config = dict(
    head_dim=64,
    norm='rmsnorm',
    attn_scale=0.125,
    extras=['capped logits'],
    init_std_qkv=0.051,
    optimizer='soap_variant',
    lr=0.00454,
    warmup_steps=200,
    schedule='wsd',
    decay_fraction=0.743,
    final_lr_fraction=0.1,
    batch_tokens=[16384, 32768, 49152],
    doc_mask=True,
    train_tokens=112700000,
)
Each number is 500 + 50 x the weight over its row's rms, rounded and kept within 0 to 999. Layers, rows and columns count from 0. Numbers have three digits each. The size before them is the row's rms in percent of the matrix's.

# layer 4 MLP up, 256x96, rms 0.193, rows 41-84, columns 48-95
103:518556548435451519538501546468515469479476550539539514542495552580457516550516518501434512507535476356641504502473509511523509514498401499508474
103:502443413519472447521481425435459509442518453380549552491520609538523555426562497459528537490557517434521463497483468438518475451470559530593532
101:490393459486453577491613507623516493484487517519447581577479484445632481462497516465467496481518538463417425504453435479519476528452550418409512
098:450531452483482522549508388506531521462479478511475529497511519512487612482554469566609552482443557488389532578451598390558423437455523536479556
100:572447524541516594519510526562616467501534574527407479504551510466527505484472548506460480521552427477502474528558452490551463507489464511515547
095:574515540450438498475456481561491545525486617395499509543511557528486516671507545565516552479529526480464476426503458558494458489579478510395540
098:410539484483516561496460507501485501561513502413455574461493517492503520476480436453450594529521513407499505441495470497483418523462498471515376
103:588520490387464480517532535488512576588470530498548526434449543436455482484501527443483533415491558437584536498443496539463549582507470453559523
093:499465432551398508484547520594620512514476474410581426576525507580538485523518525529448478436474491553392575433601582510417482485482501546427460
116:512500526496497468505553565477491382523438458394444504627485493484552484577561521438483528534458504502522566442559531563534498506533449469530617
096:440502473426492597503423465569602507475559519521466463525580467477506618499525529486499509554505515541555467534491572509488406503487561406470493
104:423580507459544547532470511423525449562550474456481469521461496482508477528648447512515477475497537526536517514492543508546502504533468421504462
091:433470532501515558531526494476557540500481554511527500504571444525406504515440510492410445493444566511465443535487529468498523610467501497572513
102:383576490542537487570518524482435493555561487457432485498412474455541474384481453462419507431425509554586478481533483466495484540549449460461580
108:421483444452508514531581519432555437566463531523631493517491465483444452593596389379499450529475463512521486544508475563489583497480526520539423
098:501473500481566590429533583449424598503494538392462574582509576511491507406433521505415521412537586478568548512540488567517495536545412490524516
115:468494483520475475487558521466530515577435584489466540492459468465522509538394564489460470479549407468537539404559496489402441449488333479526485
111:613485496545504414459500454487589511494418551425543505511487544447468466622526546479514539487431519409393525469474508555475399628514521477486514
104:440488506482506485498451518444566552543445533426566520504493472376474463574467576392480637507485449464567487526477544568462535560530479551447558
089:556484374570472397534552424466502516533576515479499489504522455526567586450488448560559453645500554515580444422445455477504594539495451555498534
097:611553555452496529519592498521487544414499439441547494488626462551510490503555553441411506415489476462561474503544490455409483450456536549475443
096:478486526430426547432460525515525617442560535554562463541573496551489498435526489442466516420466490447407521499527509412585524449589500499469528
108:542502616484465482569510430542518554432481586470609449610426488502511472527547454503458565491572537458412516424483523441369475420541589533527470
096:476451613530497528454496569512409452488491534513432568508427562441530584526492415556462459459538590579477463559571482471436502492527521519419509
105:602538591566554444551512507406495435588473446489418463489465478523466485526536466444522511447373511549485471484492459521433460473522565476545546
095:464490540538528529548515577564487510394483461493405382460533575438540456465474584475435548506597508515534515508495428528541542482562500497460506
104:499557437496409526511492563480511508478497516577451487506520503516513539512453532495468459566558446523538416532540515417511441550577476493596541
097:515440546517472428499365479470557523505430457480477500546443471645598526515500503596581513430617583485473523447462583435597485504567491473512505
100:564505502495539490457514469504512464498489484518530438577408482421545510526400501505536390467435434572514517468519511470493465590520482433507516
101:474490495506483507462509486485449477471473486442379514489463481511493378573450494523396484524576547531506433566493529595492461503499438464319501
095:590592483514473470461527462524466588525598460512549476498444520608514571524454442518492448576531443516411544535486506456514470422586548495512494
092:494460551546470482401526502574464459466490489475454591355466474500456501499488355528460477498584463479440504511429539511499433476440471506505478
095:432498475506561601504479508415506512554552457508426442495498549349500491547509432602508450498478454546463457487438483482478467597559480441461465
106:590483492553507556479483556560556544493426472533500420432395555440499532565406497488552523396480481576500553527444526501523436515476505473470552
096:414524450394573489637515436506540469521532507526511523512512510567565446526449496495514466508510472548514564516464423534379466498464536533512452
101:462525527456527541495586414620458519515599573467413512470478491493491549487472393487518442496477469547534593483447526556532504526503454533438469
095:522541508446482539464404407496461418511479431440589457386450502461432525503528418492498474516549544537508456422504546380562483461495498605497560
102:553593553462448480518506494480502558549519458388506414573523449448506459510483526537465513477433470450505498525449444424515510477523422467475441
097:468583477508434561477496470496524537514658511514437526536365473445502494463554454518528446470560510520472535508451461555551485469511495509556601
101:541448480491457478491479508460572559541447558446471442445544429452437499502594472476516488506489476475619496545429522528504487444526428512551480
120:533457480515525502427480437426424465614442466446416536525563478483577493518513477500516499561590493592530584551504456455466488436492439607442527
098:533528537506471478553521480588484496503492500511444524493468554374477518451537430428553475463492513455503451536584402390546479626513487585455584
102:497418511460535456521503458511492402475516475545528445475566454424527485468538569580528461603498461498517529531520452464504554571522643356450452
102:455509479431498492500481548469465480464524549368479443548504488450477595547510490471518491596523495404412521504522497478544494502400480475455516
# layer 4 MLP down (transposed), 256x96, rms 0.181, rows 41-84, columns 48-95
110:454470412475467526523542553530444474534513471531540448509429539454467583480442415527513406501424449552461509517504442573599545586483468498498563
108:499533462345462502612539571543495511524500517540426529555477558431565488616454456562499525522473444435480545596507521592540562549479538430527563
096:460633507487582407505417558419454504499602467509460433495485527484411502495557579523530467478441452589523556545563546548452461462487435505544583
085:549489469502473428496450545586463469505500421469565493553327502527490437530480522466532412519527476425482513375508487551423512545463540458572335
099:519557492556493482427554513495527511505422519502554530464446450600486476453480493467536563465402492518528530508447506560469485487494594529481423
107:661548506561426551521445461500493627555474485440570500476522532484549437468491488498505609546600566563466470517512494556440456545525464511534562
097:539461579492429469434521484531523516550501481489548421515639490483553448462434539576481396389497535572576542502499427553600501495451489532448510
092:424434507521515474438512476501482431375583483495512544497453503563590488509654516536524505579570481572475449380597511454547526499545511559481418
090:458570500447533580534455535590516531442468531507537511478534413419517527473448532519567529571468493505550413621388526541550498470508506553411605
110:510497442518482507533466386490428404379462458473570464529488540448450539533489484424451469448590507571463471494431491529534529498486449596512616
090:481403524476547469505484493415498516525474467562533567519411562610545466618469398558469476463536485437475538491538434471503561524496479604498482
107:554481426487467477503554461441475496503447544470581542491435609499535610589469532452518496526494505511489484428539502465475511470554428469537473
087:626535476529417546555547427476474495546483523466542522527478494497604476509470529439377484538574453528548492546533486581411457563427421475498375
103:582502467484462593503546550520509387515523468513561532467508546479539486520500489506476542536518521442488552461443428523502430616492465484512606
106:514433615463541516493511541528595525582569530502454526504489543500492640416423563598480580367540499501510472477466435525542472581491504501510520
095:522572493481497443445381432527527510451538496530538381473492491459545522490485497531465522513417542469492491533542561454449444429454574506421519
095:543437526460574598531546482560464409445517620525482596414485443575535436524492446485537529503572547504485483539453557459560539425470576542398571
107:510501459500420565484515448511498521511569550537496479456550464602541513406483374464567542530592478504555537519457417479497531542627479512481394
111:505477509468525531521515526489518433493546410552479604544495571585519475505546424603536435502479505534501494430421507500553444469505542421529396
095:486468516494501635473461453536498498481489481488579441524440553505490453518529470459449529493522510485493503515651520487550529430473515457397552
098:457440452575429411444484531406475381585459502469430527607434568495551564481528436489531520454532527561448536528552524553534547491493482556545502
108:509554500535460482395572464563512552637467601429447603468511525489410519448486465556492467495487507473473527443521534522601479424596565488512544
110:530512512515548538498510474587524589455550556423532546433538475523503556509471452527510499532414521487546466486531575477467454466444605449513335
083:652545431522501549556536453499554452500463520564515487535544482583490415442396606436433545618437451478503520447429457522600454529473496530556443
113:408540471503516529524475558454563620497371506470557506457541466461495473488414464483450556508471498482462456463556563461465516564450542546581473
092:524558572549509425443572516535604455519536485500484540508448468611457454528500538549469500452426420482600464535479550463441511484471407485580586
110:529522477557585515472536457534492565454474648504493516472446526622497524508523551490477496489485603543483479451456459494477519479465577471583541
111:505560468458476432444575536513485482494634440459447496441610554468512598522467492427532465522440555467596446561610492583574542561479492436483526
107:453583622437507515471447561487492602517443552565549546494562533520517500426523482514523512536555423508508499466439542543447453518455494507508472
087:550513494492543549503493506529535620546555512557525497475538563497446605473420469507531482504428443509456556396541456487535533495487542516534455
103:462446498494484537480390564405558542507384481480373458585503473433488396506524593510482551433480507554560515507475432490534512527473519499566457
103:525589429595469558496455482576432556567580511498392508491478543474410482479497526399478512504483511482457550538562469477558536530542458491468557
094:534485529555467449505525508527454435451528465418542465545497494541584489483522508467461524534450587491535525519434496540547498554437503556487514
090:426527573463508426560566512447418526498505461526383473582568440537454432425498502506557436552460582518449491467526530444531534545472490541444384
095:576531461561480463527480410508460458503493601438527505525574484442469528488506544498436546473496581472477460539437638566482524482490514434481610
104:441499426487552501477438507440484452437464457517530468526439517484613508532569581539486522518567559489490438573443421530488521559545440541445466
084:505422473552457604446479505485509528532510541458396518497533463543557486454425559532482472502506467560516587508511530554411400464452486455387499
093:463482455498578513493499485553600518489507491596438568444509417571528478546556560475501539463555499502500565432475587487470405544442562426499433
093:493378466488469515515495486532607557423477477511520478430502461560468427511511428453488433484561518465540534468495587448538587436481497529525392
090:471484572506514513500412481525488472532586568528505554464372519557495501481491566475492427455512377469489438508478481490481497553554539604582455
128:539522485516531507508558487454511425447447488584555485465431459564533474587450447469560411485496483525441511499432435539581559465441578544499577
094:561430487499539472502457535462442543502486508463573514538523502538607450515520521543492515544510519505489506435399453548449577339468507373511584
108:514509568523512452492469423551500578578491659401440481480505525520492489428556497486363559450445505506491495477523566451491472459520417529434473
100:499593571438463460471469595473484496476480468563443501560455522505457471480489461515473489422524480566542510566440508471529482536463482446542393
# layer 4 MLP gate, 256x96, rms 0.199, rows 42-85, columns 48-95
096:493533470460495471409396552486549561587509482575505392542496472458502434570465460400505470553465475456519456482476483502430409442505470476464485
097:453482491500621478456538478475489543495487538417435500516402525442458494479482487505525439426480481547468530547621490460487480471406617457518486
096:507454499448492524500503479492555385534432471546528501509417484458480489615517447501538489414558550492488420476548572470429458486401546407498428
099:367520506458425496404472539625506622514549502515605543469515492446380502476509531432522535486468507476523541527447461509515440480570526548533575
102:597544453432523456660518525458334509450441500509522428473549474546479554508520527464477512513506541392499414563561495422581461457494471490522547
092:464492485421609519568497508456492500562537481421470468527493453471488467420506569506462423459429525502501515493534464544621492419470500468491550
103:472453580511538574529436550495545560597393439533383505502561564463467495539463518472532493457391495457571575512427542444468430482495526458561442
104:514419517555537464494467640510501501459490553546446568459488600540505521491503522432479530594570484437523409527456547443475460418499480495376431
112:497454521511507506431515467571499390432502444473427491524511485443483468533467532446441434454446526515458504517456524521504591494599508481528504
093:517474447501571443465506481624532435515502496541475446481541608403369514449517489491446554540444476526514491584509495455529560462585424519507547
103:598513466493567471530504559420513511476608473634485480567449515586543567487568524539451458480454487465496599524487442450460566496535513555498501
094:417465573498558531536490593452463599414519506524547544515479508486409580619519512544470480553438511584533496479500491523622515461578570567410547
104:451499550524481461448434513520464489524419535452460463576414631542608578526496476425516555474420477431433542470562458491431536480431503484441535
094:569478455497601524406448488433514407540505428505463444552559473420447470503531489472502481584463538460496545486529549488499454524551525429518530
094:491500543541483393485503465403517469512617548526513513495522461525492547458458513470507458532484471539540470443432575552463507468466480524440447
125:486482568481470454466544547476542510465511518511474479491374471637524414475533460461466438464517522554494511591468567474450462522520531515424497
110:446553579472509413444529611396488486477563527496344494478547493414531453568502537567470462452593524478452529534507411482514472482461511567488544
100:487459514542574461558580556479582495574479528481601510550549454463606407440542501553529538472489574462508479493558541541438489416466459497662522
097:484473521513569558435465468455526525520532446428554433504410538533448469545524432526485441531565585386523531518524534519587536369491509547373481
095:515479511502478379470508654525418474578542397521576507519382578464445469519481501509481585502472543473517526496516544523488542493558570530586506
087:467583496423450441523482453478471513469474425482397499470583497521459498547433513456551494466542488550456562550555484523405436539436534467427514
096:631516585423538440456476500525525561470431550512434483543478543485464462508440515530612413446457544450451547531482452532530577511492480513445492
089:400456594445465529444473503460411492486505559440551516474468491436533480501573432484482534342535514519496436568604489478500563496568613482442465
093:576500573536488561430532528547434518562579414492481530561561561504460441539556527537502416479479486511498591544431478574528407416513548405487546
097:503502528528481486599488516512588468466478492499540523453443488532486513524497480587482456492407440582411489570476505528562460455555526516543538
098:545542478542517525474476504505412555439540606523472459537551420458465516465431587518527472458485644489534448448437444577549510405547551499596466
102:482499583409467475486459526492552469556455459556548468483443541406566492498420499405479522486552479462478472571570575591480547514562484521508560
098:470659546554438524401494484439491406388557559583470531422487522499474453527529639531484498565523481544506553457469468535532560538457534506467490
096:499433518492506519517487586477495523455450497607438570532503625433476597583427454491486490492464524488572534437554495455536538453479529481520589
100:558434494439526498403497523469470379551536483469523476483554536516393495513518436515587536463441606379491510503493489497499549535424551479523502
092:491501540473464453413564577536554507577515505497472575555522547476562522618536598478468530499542484476533461533441504449443477478537560523607577
088:482514653455597492419524504555570541531461557525463495494470561481371456499555420495563496478497517496451469467570538483433516435606549475500512
093:565519485494437516497484549467553504525474551489510486449505499536486438538463478448537534457482488457472527466562432540490466531436547448584486
102:563531435457478451534515495492572414577494551533494547548508422544454471499454414535515552445546577347510464480447563483486506458542500451514547
097:508601493530522513482462549468541441486606437482520463580450535527468479576526516454473472520495493579514494499486499500518458432527506482452457
093:508455447486489404593403528437535470564526557503453462495463417482475474465539451530523480534571540487541448439534575465483488546509528508535531
093:530489519516564474458537475467549430560450510474474519458412434435523475505513475584453508476464507454576518545467540565537579516463516530600457
100:442411565510461484550546451569553533453485477526411503535533490473495384544500537513351471409491532477501649585535575568516475464500536508488533
089:514487538519465540440516513497484409420413437482494482496552503424539467470491450526475540570498583423529543542527506526491536589487504456502443
104:458512435511488472504455524486463411456564501490537504532492475557466477441553441510617472514436494536527483555446483480444463441519463494567575
093:500507513516571489474490588543437472534486501507498555521522495413458353489541521515582537484521476521462543479469508452424397498539463518605406
090:537478477484569450447447494490508495481431435510398505596507430520449454527503472456469391463565580393527518521517424572540537554500513492512520
098:527457552535480413516483493433548456442509479522515477543385487562534474474602479438397519373496564520504477523431532602454536515490519503489520
100:504518509456493480474570434596592538572488374561523507436462478552478548546521464444521489592522550435443465468539561453477611444521581407484475